Each number is 500 + 25 x the weight over its row's rms, rounded and kept within 0 to 999. Layers, rows and columns count from 0. Numbers have three digits each. The size before them is the row's rms in percent of the matrix's.

# layer 7 MLP up, 1536x384, rms 0.115, rows 741-849, columns 128-255
095:531487493485544519482532487500470514493470468518519517475499533508507516517509461505561489495531533498475459489506486492490488497526530485509513472480494532515515543514472574521479475503534540508508539506502530523507466524478487488512462536551455510505510475519492468509542475515479511518464461500483536476506520554479487520484546512515485508516477478525503503480478490481538479476513
098:458478472481519503520467512486547544468556513466537540537429483503547510500463487505504509452507480505481518538495457492522502499456525487516522495469519530501521492476475450474475484539469502463508545524512473475503550514520499519500524545502464533505471467463545471488519498471510501501514513491478470547459522484509469516467516510488480494534529476490448480524487500551552492475531
102:489496533490509546500519505490489504543504508517470513494493537489470494484464434469463489515505473483506477484491508538498536481527495502519539546474549473511530533542512505483482499514485484507507511508521499517524522513502477489454508490467482504537519546523497520536492489490520496500547487490504436532502477482513492462487496447522512498503514504515504515508464476473531541431505
103:437512532488478546472441450508514489508521508525501466522509480506510529466475489464464533493467482520545480514497488473513501512521448506481495556523462506508481497520463491477473492513493496489495470495497479453465480500522512508517476502488488504456486485500500521522548492482499507472499474463470529517520516492474503513509408503493509519502519515502509499495464546517482519556491
099:519480487459548502500478466497525492483524503529488502514514508517467530514512561497493503485525516486492437469562476478493524495540505562484492500501485516481504550494509526533496528508473509510491471575502546492482481474499497481474529509510529529520489520489520533501531521502483526485485506538504490499495479499502571523493539494493481482505534469470476483516512488462532494495463
105:473486534495504485474490502502527534545522482472501496533476522501478531527504507475478496519469514491521536483463475503529540497530507470514495461512517494495498493498509486513544499483511487532523496514464559499499495531507457492527487513519540452496475542497496522513520469521553496530477516496557491509503533438475515519503481462521496491520551523496511537516503472509513479477472
103:503488516508506540539491507507476484515468505513538449485466511521437516523498519497515442491519532504517499534498487497520520504480482503468497480519507497502502472489476512444463461496498495534509458484486507479457455516487494486505455527492546512558458472512531515474509436515546508463479482492499526463491493462543521496504486530466452532507504495511536484521513512494537514467475
095:494490479485501518526515498480570480511534532488521436531503475467504511501477544485514525510508517468504491447516509534551487418524502518515500485445474520476463480496513490539475503535468509464471502493510520485506481531492488528530489499473500505471524497509490533487494482470504565501468517469484500507511525538484484483489531488505465493510502480485498460542508468480492502505542
108:499518495510511512491503476514486498508480511514525558513493528528482488475490471488498449538520481461469455496474520480495492461511506501466482461518520523520494515505545499548477508493528512479463488503480503512501513430471458444551522464476522461508496526559509489515510529489520515466546489511530572512509498442509449518535509509482505457441491443537473488522475500516489488476520
106:503483523467495489505547518497491501559527449518478475484475493493514494503520503509554508489497469498475465464526501483498481550479475445515534493507485506498506484506521530527490524523536462496497527510506495537529519476535477527465511497486459509492474503510538462517478509474518491474537476519481498513510504474458501456485510538466509478535514448565477514504506484446514540504494
104:455516472453493511514479509487520463515494476479469481505483508504498511461471539524510495521512516508473491515461516558504514476502501513543467501500501520456457509501503519482475489433490491521516480543447514465492466521534507501502503504487514458463500507512543484498485527480473510466513477544499463488531507554470510482494509434502477490528495530492509489490551471489471499528511
113:504514469487501537494556483492493523527513505500509490513452518477513473486549523474524488508502493481488506509528515500491490469517518473491503443451487489509474475545546506489486490520520490481478468488514451497503524541538537519484530481502501438529542498479518487470490490549528505496495540513511524483492483507519536492516506484481508505484494501492514513487513513495522496467446
101:492502497540514524489531486516479490454499474535521502515520498475494516468512475471486494507512539476470503484506494520545480525517500479478461505495494468492484477499453545521462440473544531487450514485492494507479503568480535489508502447512500554497488480548473496461480493440516464459501509503484539537518541462504499493511501492505471527497550505466539476500513497516521535500542
094:510499481551475501486504517483497508476510513528528488529498495497524511499509522513492509520504522493529516497531546528522503517502500491516507427476563492463499467533476493485513477519507539463489523499454497478522491504503497448458479532535489551493528545506499517509473542485501448485475486496470485507513479538500531502529484572472551480492469498507484479499445494475468476517467
111:496560500498500496513490514511526461518502496496491512553467508500460504541493497463500519539540501525525493578513503514508490511481490528505470511524483476471493501485503506546513498510530510484507502522501492463461519502492514495497503494503462521466478491486489515471517500503550520521540506493509535478523531521508526467489517496501514545540495479506528496504494474490495515466527
100:529491530490485507512493499519461491543480468499482474479501521501530490490520486535526497481506481496508501504479510476510454502503529510509515542505557497523523489502512491515487455539485508522491496436533527467509498508500477502540457525453551511444452498492545510491503468513455482470510506525484473479476508443478512544475502514478507524544492509534514516521471530491497469488464
101:495505503496483472487465510486485526475511572506534472499505506506494536498503464519519522520465530493470454550476494521531522525522520518480541502461527456506511501497515526492507468465498527507521461508512532498490499484551513519515484497513489525459522527490518511462476496482507498496431553478505486499504530500491502473486523475493480472450482506504534516466470525498463516502476
100:506505512584522516511475538473501493476500502487531534493544500532524493499484509469505494512461508501504509532476518531467526528504463500501510464507494482508523495470448510482557483509519502450532476506491488498486495489499508562518527491483530520539498487535505506472527525475502503547501474506488503512479528514540485513489446495483502466468490501512525471543474455504486500462514
103:500472514528522495519460500531488522485499480525540470549503461512535521538471514519488494537509514468513491490518561489504524491532454506498526508441496494507475529524508507549490536536543493525535542513455474523495509483463468471462479487536537435508516504540500490503557478527537501509474466511516562507521516506462523542489532469500502492493531477486476488497478498504515491505528
108:510489506541487484507556469470529500482503542504497535456487482504523559508433525536493472514500545491462502534518529512514480498481475531476522495520500533518552485487527509482511488511487530540506516502497517502468512520504471500520515510534510456462503490513509494444484522499511517496501510490551505473510528515481501496486560523545503520523520468528497511552527463556496526518550
100:477536493451539488511511504489509538510473506485484518530526523512491512464526469479540478490458495493532501516493530542505524480512525510492550530534515440497546485530507489438520499541524450503516464482491479520501494506462495458502514500503506493492514527534477482453515525487512531499473510502501518493498511503460503462496498520471468475498489480488539521514487512550510496548551
098:546492504484492549494493471463506461537551477537531481451526473462467536498495508483521465509516542489492513481483534512499511501508447448553484529530523516525469488514561489530507492520484524520513503539461510493469491462496515456492489474474515502491504504465476485488487542528470472491490499550553507557465498495523524495528521546523523473503490487515499478543456516491492491528564
093:489528500504519491479521484500471499509538501511493485512527495498489485492499508439531522485470490492456490490521483474468527477495514481553448494502490499519506542470507491503477498511473481496497475473442448451482523464491504478477459486547512486498482539521526469485483490493488449511470481502476513493514516478489524466503486537486482529529485512473521475501475491522464497520498
101:513524532482486503449494463508517489516487515484533495470482481496526483510475524492540503488447495546452497521531489513531474464506506538542510504495504542455514470475498516539497508526482446511500530485499519503532540523489519463504506535516530442561525492498511532473484464502506475537497524516500517457481517528485510490480497505464515483475530492512491531492512501490482482505471
091:490473455506511493509512475538538493524494490549505516518489484486508513472501501540515511519487497501538504546456539537486513473504518486474490494511553512473495468494479520477467506521494475507505480494488476527478525518545529451522490505498513533518507539512482508484555489499506481496513527523456516526524502527496512516492514505513518494413479470506468497499521471502555489511512
099:518523493518520482502514531507509482500508500488490504540496513495503464490489533522514536489487516527480577491428480489494503515503486492508477518503501509524528484548502494484530508470495470527526481538467515530466537538510502554490492469499488514526524486545489462510503489497503468524536505504477469490497484484518507472507521503514526470508535472480493533508463509502525518521514
092:501513482530459497544524487532470455470440490499475514521503481449525514508473530519506471500499548458519496518452500522467503444490423495523527519488483493489489512501515504514462500480488531518531480468543518458517509548499528484501522480461479549466504502486534529461500511458457516556471496488486510481506498508482496518504480524512543495481505471459441477490478524533500486466500
093:509496496497550488481540536509497518532505519459464494484507472486475477504546518508507454499492530480499434492483466534510505527519528455506476509472507459523488512476468468492478460539483524494505459503532484504491446486501462490514480532512471449537485529521488504477490496477516476524510528474460463473496514473503520469490464508494469499478483519507477461538518473527475452461538
100:514513451496565489542448507495544504526530493534480500474492555500485504515466500510481491509533492479496493492512522498442506496535491453525511509524536454497481493536535509534488498498473473473505505469515450506517529515532485492490444490510515525513502486516530476495516525457490471501541494485488500526461501528535473506496499522547476456477513538496465503493525492448490541497487
104:463483479507514528507497541503485481501460505506482497522479529503514529496499532524502512517549479507501469530471510511508502498538475489524493488471469527522515491471504487464494470506487470485533512529511497537508485458481490512469546477497492455558483488524486548516479462523494488506507502525551538490499499526481469515501478498467519481518494490522492499443479489495472477482487
098:526525493522531513516471457468481498539476517525504486519506550486563528512520535515513488499519492496450535485511517526497504464571485509516530535523504474476501504513521513511480456454507518441510516515534553444533502519494490494487539476522514456473503516496517456529444508544525489480495470504486523530503474536522483498528513484443539516508447495480474508491548532466454497500481
098:560552477499486489559485503507433508477494485512467532533465527471481547474501517505490495523510478478502474518425527469455500488472509501480542490487495516480497502478526491488491505488491513506524503540506509516533485529439499508508487493424468498529471503437497481454481483503529499466451493510527492494527518486478518491508484477491519481480490534509513496539496492499440519512497
102:469507520491498488508490513521473472501454506488478461512510476499505487492542527481481465543481519521472504461529513479508488488475481521496526491472493495521530519495493509498468534477555510484479495509518514532520485547498497534526445495475490467483488487551526477506525496523469489512493460509487490506506499503463458522484539506500478511504511504526484503520506470519503485533500
098:502482509513460505489530505492494499501512455515461500507491469486466475463530518483511491518494476493514520480499518483491506512495521495480494478542517463447522495493455499475489485502463505472528496477481540510485476525540511486454502486500477541495515453508508535488484486495517517483507525544530485469509465465569534523493513533469498481510497518525479512482516490467466506498508
105:502497468503482435453498484499472508487536495501518487493532475488563473532520502502485481492494507520488503518460506443483536475448487520483527496478523489499483464528476513502469486522550482512466511478474520487490497489549496490542498491571514521475509491537484485494479521538525451504529510458515471479492521505531490427455488500489501481538503507513494489510513500473456513526499
104:501474510520479499479482528508496528491512494528482498489496458456455523455498511503539506494505518554490458496467520517497514499589511504460462515501520489527533536505501468520491475531470512513500494480502499489514453520505540502483556553540533500524512476517468479506507530497461469455464425538482519498496507492522494470501493466464491488485493475472497521492446514475465491520516
100:499517513503523447519468493483527521486475496484461458479458505509483528486521462519504511472482505464471484494514487457512551471499512566474497477505503476511516467448544483468548497538496511513526493461517525534467480507508491509480500457485530480478496503485518494495508499512465514513502495478495471479498482476481539490502452488495520470501536523482486468536507492522511532485506
103:496494436493504484541500497495477529524503534481525492507487470489519491507503508480486524510491515509520535470511519479495492482507492443554539518506474492474483508528501513525517517525538499474511444489476541503513510508516484484458516549505524492491481500494476500505507472537455492501503496516536499506482499500497465496447550485451547532508504521460508498515521456501498462508508
104:486502542492504480479503493535492488539531485499506517511475492518459493458525478512526454503503465479485485471469511517471537473536507484476462460519562464498536503504507455443492479471454546486474459522485526511519479519495511501510511495523514467530492502501510471497526494532492514477513487511502474509524502453543551471495534532528491496498515462513500504499507533536482482484504
095:513508490501486468501518493514492522486495523481469513565511525543512492486446497481497478473556567498490484520519548487522474515517490509496498500469550554553504488478480474504498480510505533529483495479520486441497491524513473530431490534540466483502548522480483513542477507503449487450485473545480498501473514484505475520509499491508452495511497477494466510487521485475509491525532
099:533408491460518520498472519497483452473496491479484504479478506506494538509494482530488545480500513466500468491483476451522503508517480479505507525489500502460500502576544518445470484518487477494501499495471524489461502534452493492500512497530490478519494511508480434482490519520530494496453491464479509506509504517521510487482488512500508499494482499522483461506489493538460495502559
099:500475524501467562489479484553481483478501490507493553433512500503517515509500534496488500561523521457493518498455498536543486499542493559503458495513477510493524526510496457497541531540511529494492539529482478529481484508514475492496466479517503503489512495492521477479523487515454530520502485501535476497507517502480503512469486468505491472485479490517480462510516517540500488481485
103:558526523496445506521486504501474542527553480478479470492505517468527538486517525488475464526453446537472523472514506438527479527527500515502539492496483525500441485484479468506504525516500482482508485510515479492523500471468512431536499533511473523544501555489553468521505504484477494513498529446509495492496536494506474471510504483496479535517526517505507500501483484491483531479455
106:485541531497484479485521494519535504523503540523499513485475526518508496523495494512538510505493459532504486516490518506461515514541527525468463508457494527498550510532490481524514524466492495523498486498483481527509504486482518484516530495494456511511523487541536542486488519482525479472527485464526482554478499498534462499531509493532511484519479516500494539500484517527522494473482
107:522535455533497441489517533513455498530515481493451475542506513531480472514505512529549506473517501479491503475500500472556475515522483504512482488497469513483482488509502496509488508512493482459491483476509487491514498449520499444499438527518513498468475531538545477549506465493468490508547549519478467512465548497444491472517505461487525486461498460472548503488485525496487476510487
104:518517498474518482484508527528512482544504456475529524507508510536504478474503480503547502490524474483495518510521500475520493490515480494518524538500488465476450504472487496460516511513500510486524455514487496539510479538525506494514480513478449462509525522546526526461462505537495500508512508510448494480489501502464522489466490482540534553482482471505501497505519475518521483447486
097:490540473508554507498519514488474504513504504514488468503484453472525498476471497478487515503470461478469524460455534482491496467485491489490464467530510480507481518503508542471451526513489491455541505498503481549527525519523473506484475491447496469518492521480489501491501484474486494479559498476528469492497456462522499469432494506463501549480465499498466480508504534493481469492504
098:492513517490484461515461486492542519504491483494493528475475507506529503454526498507522492507445453486507468517534496496466509501523576470507511525514530494539492453478499510496500489519478487491540496491528562475494539486443481511506450451509492503464509515483505503489505503536483524511468500492483499492525532495530514493509511492504500481507480512522481507520484509500453531511491
096:500490524509517470510515513502531488522479476496501509526482499514482484482513519489497457488512473480504536498498492506506526523468495469477544524488528514502500474507537506494497500465544489518508573522500527526439458554535519478522517479508490528490517487510495511490483499498501474495520540494534496523497518503495501485526536480513523519477502505451516508530496509491533490501510
095:491525481479506451434505562482524506498504509547470528551445491490535467493546470444520489496500526524510496482526517520461531494497449483489488481473486469506525494497475452542511492538466486520512520515521520471487493484483450502539449527523495487465526493519513536459495475510452507510513455508489509492509498552517472541505509476487506483493522511494511462474465494460505496512518
097:523514502462513469519496503497517463476507516478491502489474479491495456459506527505466497526477546487529523480526472525512499551473489547470480544492531509502517472492490464550510503513520493479470455470543465507503504497525516517492495536523517462479507468532521531472490494483471496495529519513479523517516505514475530475543488545520527502515484502507487547533515519511516521520523
092:498497493481472498509492477457481546512482456507508479520483498518514504494501523474510500506509504475546496516488538499489504554487506471501499509518516500491491502532539495527538486512498468493479510485532497510516472502495486525533530521481512503472460444545479491513496489489532549501459528519451476488496504532493509452526472506483482492466469471508472527471500490455469481512504
097:515512491510504485513471463501480511506512526505518432537498492493441494466495483540478503487489523515506532504541454505466512508519548528476509510477479531447477457507538497469460518494493517504527457479509489501481478514443474465504482464471465527481502516484527543511509524518478542479496521467534480505491504526485469467495436510502494501457493498506528482457490511521505518486515
106:484522510490534508497524479442504491499523520486535513526514482470516508506539492492489484496518476483512531484476525499516511524500510500497463550532485557478505528472462498480496494509472496489566508550470498478478497536536483493534482522520501473505482491497504471469507532561498501533471512474513494503579494495500470501487480504520522530531466493519478535497479476519476533512534
099:486513465495510506542535545502495531525527546493518428486495482478477489502535481497530522517519514486465493513492489506492502490475471504487467499500530500527473537490548494507483521508470520499470505505510467500492442480466478520466509458495506497466507515481537497492481472544492508502510539558505526494516504487510522433431481488493499491523457512475530496496521489477503472470499
093:489487536484495503464484475505452477481495521469511501505516471477531529478494526570516521544465491500545516492525494488470518499538492491490522479475501493492494457505522482469521468532440490500449554509532519481508470505471530463537490457482483520461519518491496536500520521455456521490468495520481502479503534542519528473479554470506519532526544521509526472460524475494504506555497
102:494499495495495502538597527503538508440518475477511532505526528521510489477495465510511485557534513484475477549527504495478504536481505482504515499505482480562489516492490504526520477477546489485490515495516527453488543502496494524527491529484453483539462495519527493508502489525504484521530524487485487488493536517516501491486487539492521499496530503511491487518560548520517513448487
099:478551479502510528511450517525543506504489546515538538524502498467547482483483499484524513458460489503471483555468486506531536541548526514455520503482501490527510520431545487493485513516521539511528506496501482494466480524513492500489520541487511459470504476473521509502529500496513513515495515514468508504469518520513501480448498481507494484499473505483489450514464523511492539520484
106:492582496467510507484558522436505521537450467483508452483509461510511524475545510502439503556522505501525507525530487494568540552506504486504501477475533519462472514513499521548510497460510460486520479509491546451483544520548485459512455521556464531497525509493504494513524512521510527508455485486492480508535506531494508518499514550506489520519505519490493509516544481493482494514515
098:503490526502526502499526502492497516483490467472538522495448495501432471472525531541515488501507520481499502452490492507533507466498529522540505549512474552485490456481475473499530567489465506498482516533496520512463503507523478461539514479485483455486496540492508512527524511485541474494473490498507516515529506464519489496564516543488479495496467493472521496501480559473510456523513
097:529494553521483492528473466487446502511538452495527535498512566517458504473516469495490511479456479505505460460508504492501495498450519500499513493540502504496500551532463511511504529535463464492537477470477510461523547532475495485540470484511493463477482499552502489480511503517510544447490497483483496539486508497502518461459507500547523502548494507508461501504514522512523485492478
097:504511520502526469495507524476454535534522447530478456500506493447486495497498540488457452558521503512439467485513540504498519516493518530533488501458496507484505483461478544516495505476453458531563516477501493507488454522504504510503477488516469501510497477493509493530495469524497467502497533474483501514515559486504464517525469507462486474517514505529482512486480472517474486501538
097:498514550454506552461511516479472503487578546509529560513534466502487483507517486486504502531520497451499508554514510492486494474469484513460505534473455491521492524455455488476525483510503506502524471532463484511537525525537517465456505522481497502518505486478535453488496483483493531481548508518444526531467507508493491505447491506511511547533480499506518487543502501522471470509473
092:548473490488473532501510511509508463518498476496493502499520498495434530479502478525500504483490495482476540509487492473484470508480534460490442460488505514516542475482510480483527510472535443493498481494487498483480548544499534516505477531505497519506500508474444489500515487504461516495492520530512466474482524500416519515476502509507482477474489454527523486464509496488469480482492
104:492504484478487496482486486518500480502497501468525573509513482514491468510517525493500536511481479495508535542516526463542521530479504528438510491495498501518534513569473459500486532525560465544509525509481478471516479488473539460464502558481486534485481455464498486462475507456506490542513514483515512487522513521475489479487445494537482500462496507518500476508486499510487515526456
106:483514491473467479474474538479523505509487527475497537476483531509508477516447503480473486481482525463506512558513531544524500457512493477525514516543481477454514496541481479487513506489517462469535546522513482519464536514489509484509464500510429513503440529498466510483474518519537501532539482536483541517529450526504491489505519482561549482490526489450520513539495488530456550498502
096:509509515513499476507515513530524482516509499522491500505488490475505488504529559508467475497550511503493552542498501517494500544528540475486492499529521499482519519525499529521490485515488519519491548532476514456500484556513485500504473543503494467468545509533502477504460473507554515503490490517541497516490459473466505489526458502485481459516501477506496490513490513469479524507460
096:464466551472515505538487491495497495484480517534549486501492501446488518537498525484517497531500465493514466526501555521482511529472481505486502509485489496518504471510541476482515500493482483469526468457526481539534523520503480531468481483504487532472529468513505526487526525539488525511490500502533554480527552499471530513483494490486484479471479540490463462517518525509482500536496
093:460473479508497562504463499484514495487524505522476507520491525512516518447519470494485534463497501553464525470501525531503482512485520503519511496458548490505471551467502526493536480494438509526552485494474469489526497519501541491558513505526527544473476467497490467475543472474476505486525514537495523516507490480500478484478483517480460494524516503518518482519512498486514500509507
104:539500450513455500500499531507500535510481517498525509505472522545491524479489520524470520514474522511466450528521491490459498473525497491499483498485485488463471511479541452534475486497433509498521476482483445544495498488502502498486465488476509504457482501465493487455491486509467517500511484485513490478532529486537483499517485521512513509490497491489468484488496466498486479511516
106:544525514515498443496503509522504494464434526525516498506497490548499465505505502494558448502499481493520497504532494475514516540476502470489549480556499534577433514493507455535491528511520479514470561493505526520519493469459486499503493520489545525500506481506524483469475484484511494501490524518486475509446463509491519474470517492485521491507518480496523470494476493515508489493495
101:487440511507464482520470532515509475512527523487526496469526461466499542524523519531513496483462530484489474489495487493477518496504504509508494553504499530530557517515481511479513480535528508468476475516507526480552525493478437521469476496528525527519515474473509495534446538547559507460476510511486479490516505442499548555519473488493537509508452507517519510494489511473479486515493
098:495489494493492506491501527482498492461500482500494512498471485497484483488483457494529502448487480489481500477498497500538512553523504549492491532468467483503528473492483499504472538502495489528465482500492507481486525498492490443488491476499487520471513514487517475563532540469449490509514501520500470467505505505503492489514497501482466459481533496477500497569528511518495466501529
093:464498520488498501508502521517480467551543515503514511528492474507504506532497527458491520462474499488467495440502515492509505522532513551525549495508478523505490474454511484501464521532461515491515494511513503470477473528489461457513449480502516486513495510485515490456526481486464531461506496503537485523452510544517462522483514495533469478476519511481491541511532430509492512512523
098:521509468465443456529486480523463477478499497505521489495505452530510534447531494495499503509518540521516496464448510489493496571504488501474500530496478513489475516518494495511466474502519513468493497522497537502544524483498497529500466517509520506487549512520519478476467480495500519497502510537485477503477458514496495459519476477494484501525501483482528479507497462473503513541484
100:487503496493470532521502493473474470500516504502505538531504553495524519495482512469480477529502500485470504534484470523533470519509494477528475512522520461493548481523494554448490501500519470479523523467532494477461520491490536487467521490487484549493482514525494529476547453522498492498452482515520476493502462495543484506516528515504507542487535497540471530533470581496542503481493
098:492533524470513499521476547510422507512494521486525523540489544487512518492456495482506504501486515523518479518510509468490524498517497522491475493508536505525525520538534521521512500512522551476487545553477479469526519492534474518510519475531470540454544517486499502516511488529533489503530452486485456464492467517466486504494505523507486457519480474559486513464520461539507484514533
107:476485449491513528477500519526528509505478527477459545498516529468507485541512483529501499455523526498469490496507479479513504544465471479488507473503567468460511480498482496475483518506450533519529528500539458503480535513513482502539511472518527493463482479502506517496510464485525524497508509547507447459552495506530487492481537460518482499525458497522501500497520497520535522488520
095:533506498478535525475499541493484532478486555480537528530504517526480467495501470455520455519497492530535506449474497546494532541496499518518465518520507503530500515460506472466476496527498507482505491515484511533498549526513539493480499515489475479502456478502501505516535489452474513493483540496512524474554525542464471507512554512510493514489471546491455484483552466527490529529468
103:499451523483527496441512493476516479508501493488547511496485463539478489524511513514523463511515526481522510529490527509537489535516532492445532527499543556500532524542462502472515511511503489518538529560482506469502521494536505509500473466462531491517555487502542462486495500464575495491523500479491541565494504472521458534495527475532528471519477526493565516525491549515555469531525
098:545515462500525498501498522556471459528525468491478461482464510536538452484478469517510487497536494541489449554500490504480521568479512532521474489505518519538512460505540473484482489534500510517501512492496481507505523485480505496447481439523490472517436569493488480449488494461512529543506577502499494519492513524499451472501527513523490500545519520492498507512516482471500512498501
100:506546538497469489481474522512512491506471494505496531483496461463525508473469493461508453522509483472512481516526481469474505513532501499463487499488520497477492503489474491498522543527519543540539464527525535458519477476500515461507456541470477449511514480548500517470487527492494511552443516506523484482487476495573504516476482491489497477520520434528515491459482525479464487511489
100:482493466509479491512490476526498462503447461495500467499476482514447521486529494479504478520439445493506469476493494424474531512505509538507523499448514497471523487502498512511486571507484519435498511520499533528516514482482478496496496472523528499491492476491508533487519467491455470474453553490438502496501485503496473485529487504504506456528510491484488491509484519488458543518467
107:498496465521502496452501518481477522469488458489475475529492554505518489476533493502510468474517529520456461477489503538521488527520519490531482503498509518505494470455506430511496441505500488502530524509482496523499513514484491486473505464552450471520509485487495517477526530505525489489501460490524498503509485565529520510537492477465534467488531468520501475493483469515479502505516
096:516537485522474484503488517516491476431499500501529543499483523547489502489499494516519535493480492496488515479484463553483488457500488495513489514499503473507475529537499496484477527520499444522488502523503503536497506477475562467539531490500521441503553451544485479485497482504504518526443493485558473475526519463460516496492483482502524457478489488504497498510525508472461479545495
101:519516496423506546466517509476435459516539491458517489455473500536493469483527513484525462471506482519469455524483485469512501520499466525504540452517503504489536539489502527461455492526464528525486514512529485475503510521504506523485458484447509486497489487483495521490526513482494483488516506508515522475473528472490483496509495496496523461452481489464467487535500507504503464465515
097:494503524464500515521548455480516459493487485510500524530468487520523515522513464533489433501447520517520489486454493510505467523506503444515480482491488464492496513497512489517513485468534494464470521442492502502492535497472535545488468515488521505468512480513503535480482481532524513528484515504487469475469461493538480525495452514480551482512472480512473477490551507482519522533490
095:535468493505508523497497502512496496521510539473523510523506487524493565512486502522522473521490523465478547509521494519472526475478481526475528468508517461504462487470496539501457493500495488540503471459476461484493506531535477519456450511507506525499483514507479530504515471478549554526480487511507499491498512474540481491474537521512505533518519528498547508433485501481454491471481
106:482534491517496476492495475506501483451487519469496498506517474502521511470490498505481526477566521493533524522467503515494531468486495462508426493483533492480496493505508472464521492558509496501533499513497487496457476542511509483511540503482520468484512524493472525478523469520520484513505517528525484509517456537542509530489476505485517486488523509480455514510519510540455472479512
102:497508523462451501499506487486524500468499493460520507516478508532517526514486468504485497478501500523480459502448497508505576473502522513493514480493530473499556489515492519488504527505521474492499513516475481472470441498500487469488521526514484494508472500497543519500477517538505466480496492436490464505532559506512467459503485502506508472494487519499512517527484506556527494501508
100:503563517467504478534538511488460461538523573530496548452480483499530497509555517510502538501544471495490493546481509525490523505502489536479490533523493513529513461508525475477515530531496481462495502528521524498530484495518459507528468484531487503509465476487424509508473500478481477530508499495493471532467490478481523470535480520479495512486482487475517500536492480491512529502509
120:480475532476463492526492484484531439522495481495493505504500474502486498503552499507477471490503513483529441470519501485504521557537530473520521543498491512445503507507541471536514517500521511509490506537478518502526498488503507498512533525529489482540527539474527469479530524532499466493496523505526478509490499487502504495458529526473509529504539468494524538519437535478530544531522
099:493501479494523480505498482471534522495478483481465518509493500496498519481477504497519452473474484521479484552562539526537498510493482517483540489505533513522526509515519510481505528520541486527550508471487494508486511527496563510494538510550459513442456525470515506465550489543472496548488513508494481499504516546513485522511494474525495500479479455512517487518524483501536497450484
095:487483497477499519478539569503473504493499475489454496488573470543458485498495485521519531505495516511500504462481498496481491489474520532483504474500508534463476500487523533505500492480567514482487513492504481540508494540505496452495493479510495502476540493521488482503468490510501520510480537533487463532488522499477510508467492580511489474511510501540512464522536511508503499470523
100:469479479480542513521545478479536464516499503512505526482526514476501525450570515491545482471512506501493482479495497495548491502508498498492488502488490534462473454537509504550510519510503516466468460504512477504535480492517494497520504531505488545497507575551476517480500494481532519515507518564471504473498523483524521508487509492486547524479535442513491523469480520447539511501513
098:514478519458522481545515533483521505496485463521475509520489455519469504519529506480539488488498482455493538528513526456493510566493494505494526508514530494492494481471494553470476502520486513470478461439519456518497522539535498502458495476519472469514476531486513542518494500465494527490455504503499491524527524571502438451492501504515474456485482501470509491486464519503497527484526
095:516491511554525493439513528473491487475478505522524503535483470493550468506543528537531515478466489493458492523494480520499500505517495506488490541464524509520517508440499498524521476490528477498511525477499506530502494534483500506555503527526487526542488507509510543483487486487501504490488525547554505473513505536487524498488512513470498482551528525480452525461555530519465490519497
108:477480517487500518511493476484485505507507515512485505527532540496509480490524496531528487494486479481512484473521506565516490488499519509466517503470517489588458528489508477525507487466505505518501467517470489498524474493513527507504534448534462481518494511518487516472519523460489525476508470505541478513547477501508512506501504508511483503520504506519512519494459452480510511548511
097:545487498513472535496536484490506487456495510464500534513517519477492502521495534490536494525505516462465525488487500486497548532506480476512562534480490516492516462473507416482461486526499513571485488519498463543488483475468547454476511477524510473488491503516485526495515491496481544476522476498531483492520517531494473472498515479460520510483500525552496487529523551531507521531486
105:467467498557503480511492499462491519497482516544500504504479510480515493535452500494459558517490513492486492485476498505498533515503515463474539517493483458495450487519517487565459528509518515511498510485488525459501492507551531478509522510521505521523500504473472483501486508530489494546538520458527459504493540551498469524501553533485507494494539528536496478466513529476486479501472
095:535525480471506487510523497546535485510521463499503491508513512526524475502481481484476470554460504449513534546492500502525527469482527493516508465498541514506494494498519482531492484498497488545513494506479484519496513521489514447481503511539550469525472471497472533506508535488484529531502548481541476483489476494575512493511547497473515492481517486501481484479473524494484486485481
091:496511514538467485541452466466462500479505523518498506506542529494506471525499504497507472496499503500494490515477506476497520506488497479511463456502524480479522454488532511492548500477485535518517532513503521516471532523494534508556466501540520510516490485510499487504514490488492548474518495524516524512521466520537448487512472471521522516540444513511548471493556479520479479497479
098:540462501526493536535481498485510507503512526499526497468501552478473517457479464442512512497479478506527524519496502511534526505506487532487506474511525502492518435478510479502518527463540451562489508451530510503502535497516463482498508533518515477466521513524491522499499515484499554465500524526493513496556475545468484495511531506534506514487504525517498495514483465559506533530543
096:507519510483527495527475497504493488502519539511482463475529511516507420522495456511516461490533499473546502453530525523523500504468495467507463564485491484494487500490510488494496467518503455502494513490493536498506497503492504517487482481495482491531489480507459467523491481494518576457507555491501467533502492502483525497523501509495514520482446512486493455446507514528508465496519
096:496497512528493526538496517517488468488560496481500469498515480509513515498513502499507511509501439507492496528477519502514558447494490463479481534501470505527476467490485516494507458512495460508484492516543504481495453493490514498463526533544478514507520475535530500553493487514501479491550526490515484476475515505532528484493476562506497476522444474548470473469515553530498522465532
101:504527537490473495499518481481485517493434489515469485500462465516512476489466522503492513493508447497500505474488503477496521470512501532520506490482527473547485480486479512522475473496481461514503511506496510524512463511505467481469452484497511494495546527541482441506483530525445523484487501455518493509494550519540576502504527486503489516524519485504474507523509509460494519466495
113:532510493499493512503545519478489469476510537492481498497494486527488468493521500488503468507470537499506447502471494485478478488510473489487511486483492512459472554510536501513505467482507522493525506568517510504502466445478564479529520518509526501486474539521548514543469556453527463439470510541483497529531488481528491513493498542550513506482470495505508522489487501515558483507527
092:500515487564530461518530494475493553522465502492453524508474465496521509497468491511479492519541502511496499482547497528499498506507583502554518462496508562513492461489519501469528484487499466537520465483463455521497516543516506521487521482496513496459495499489513506521524491513458514476553525481503496483508484489493511442504484513488474495535532525527495480530501472518448545484527
095:475489533478491512513476503537506490458476511515523507490523504471508497532450480479454511467511463496536485505518472532506493514501513485503519519472523520515524511502520508541473412525488518485492483533462532517472536476469459476483468483471513489494522503527491421533479495497512496491490486540500486527523506472494517501534511488540516486489497542510514519519472448504528518491495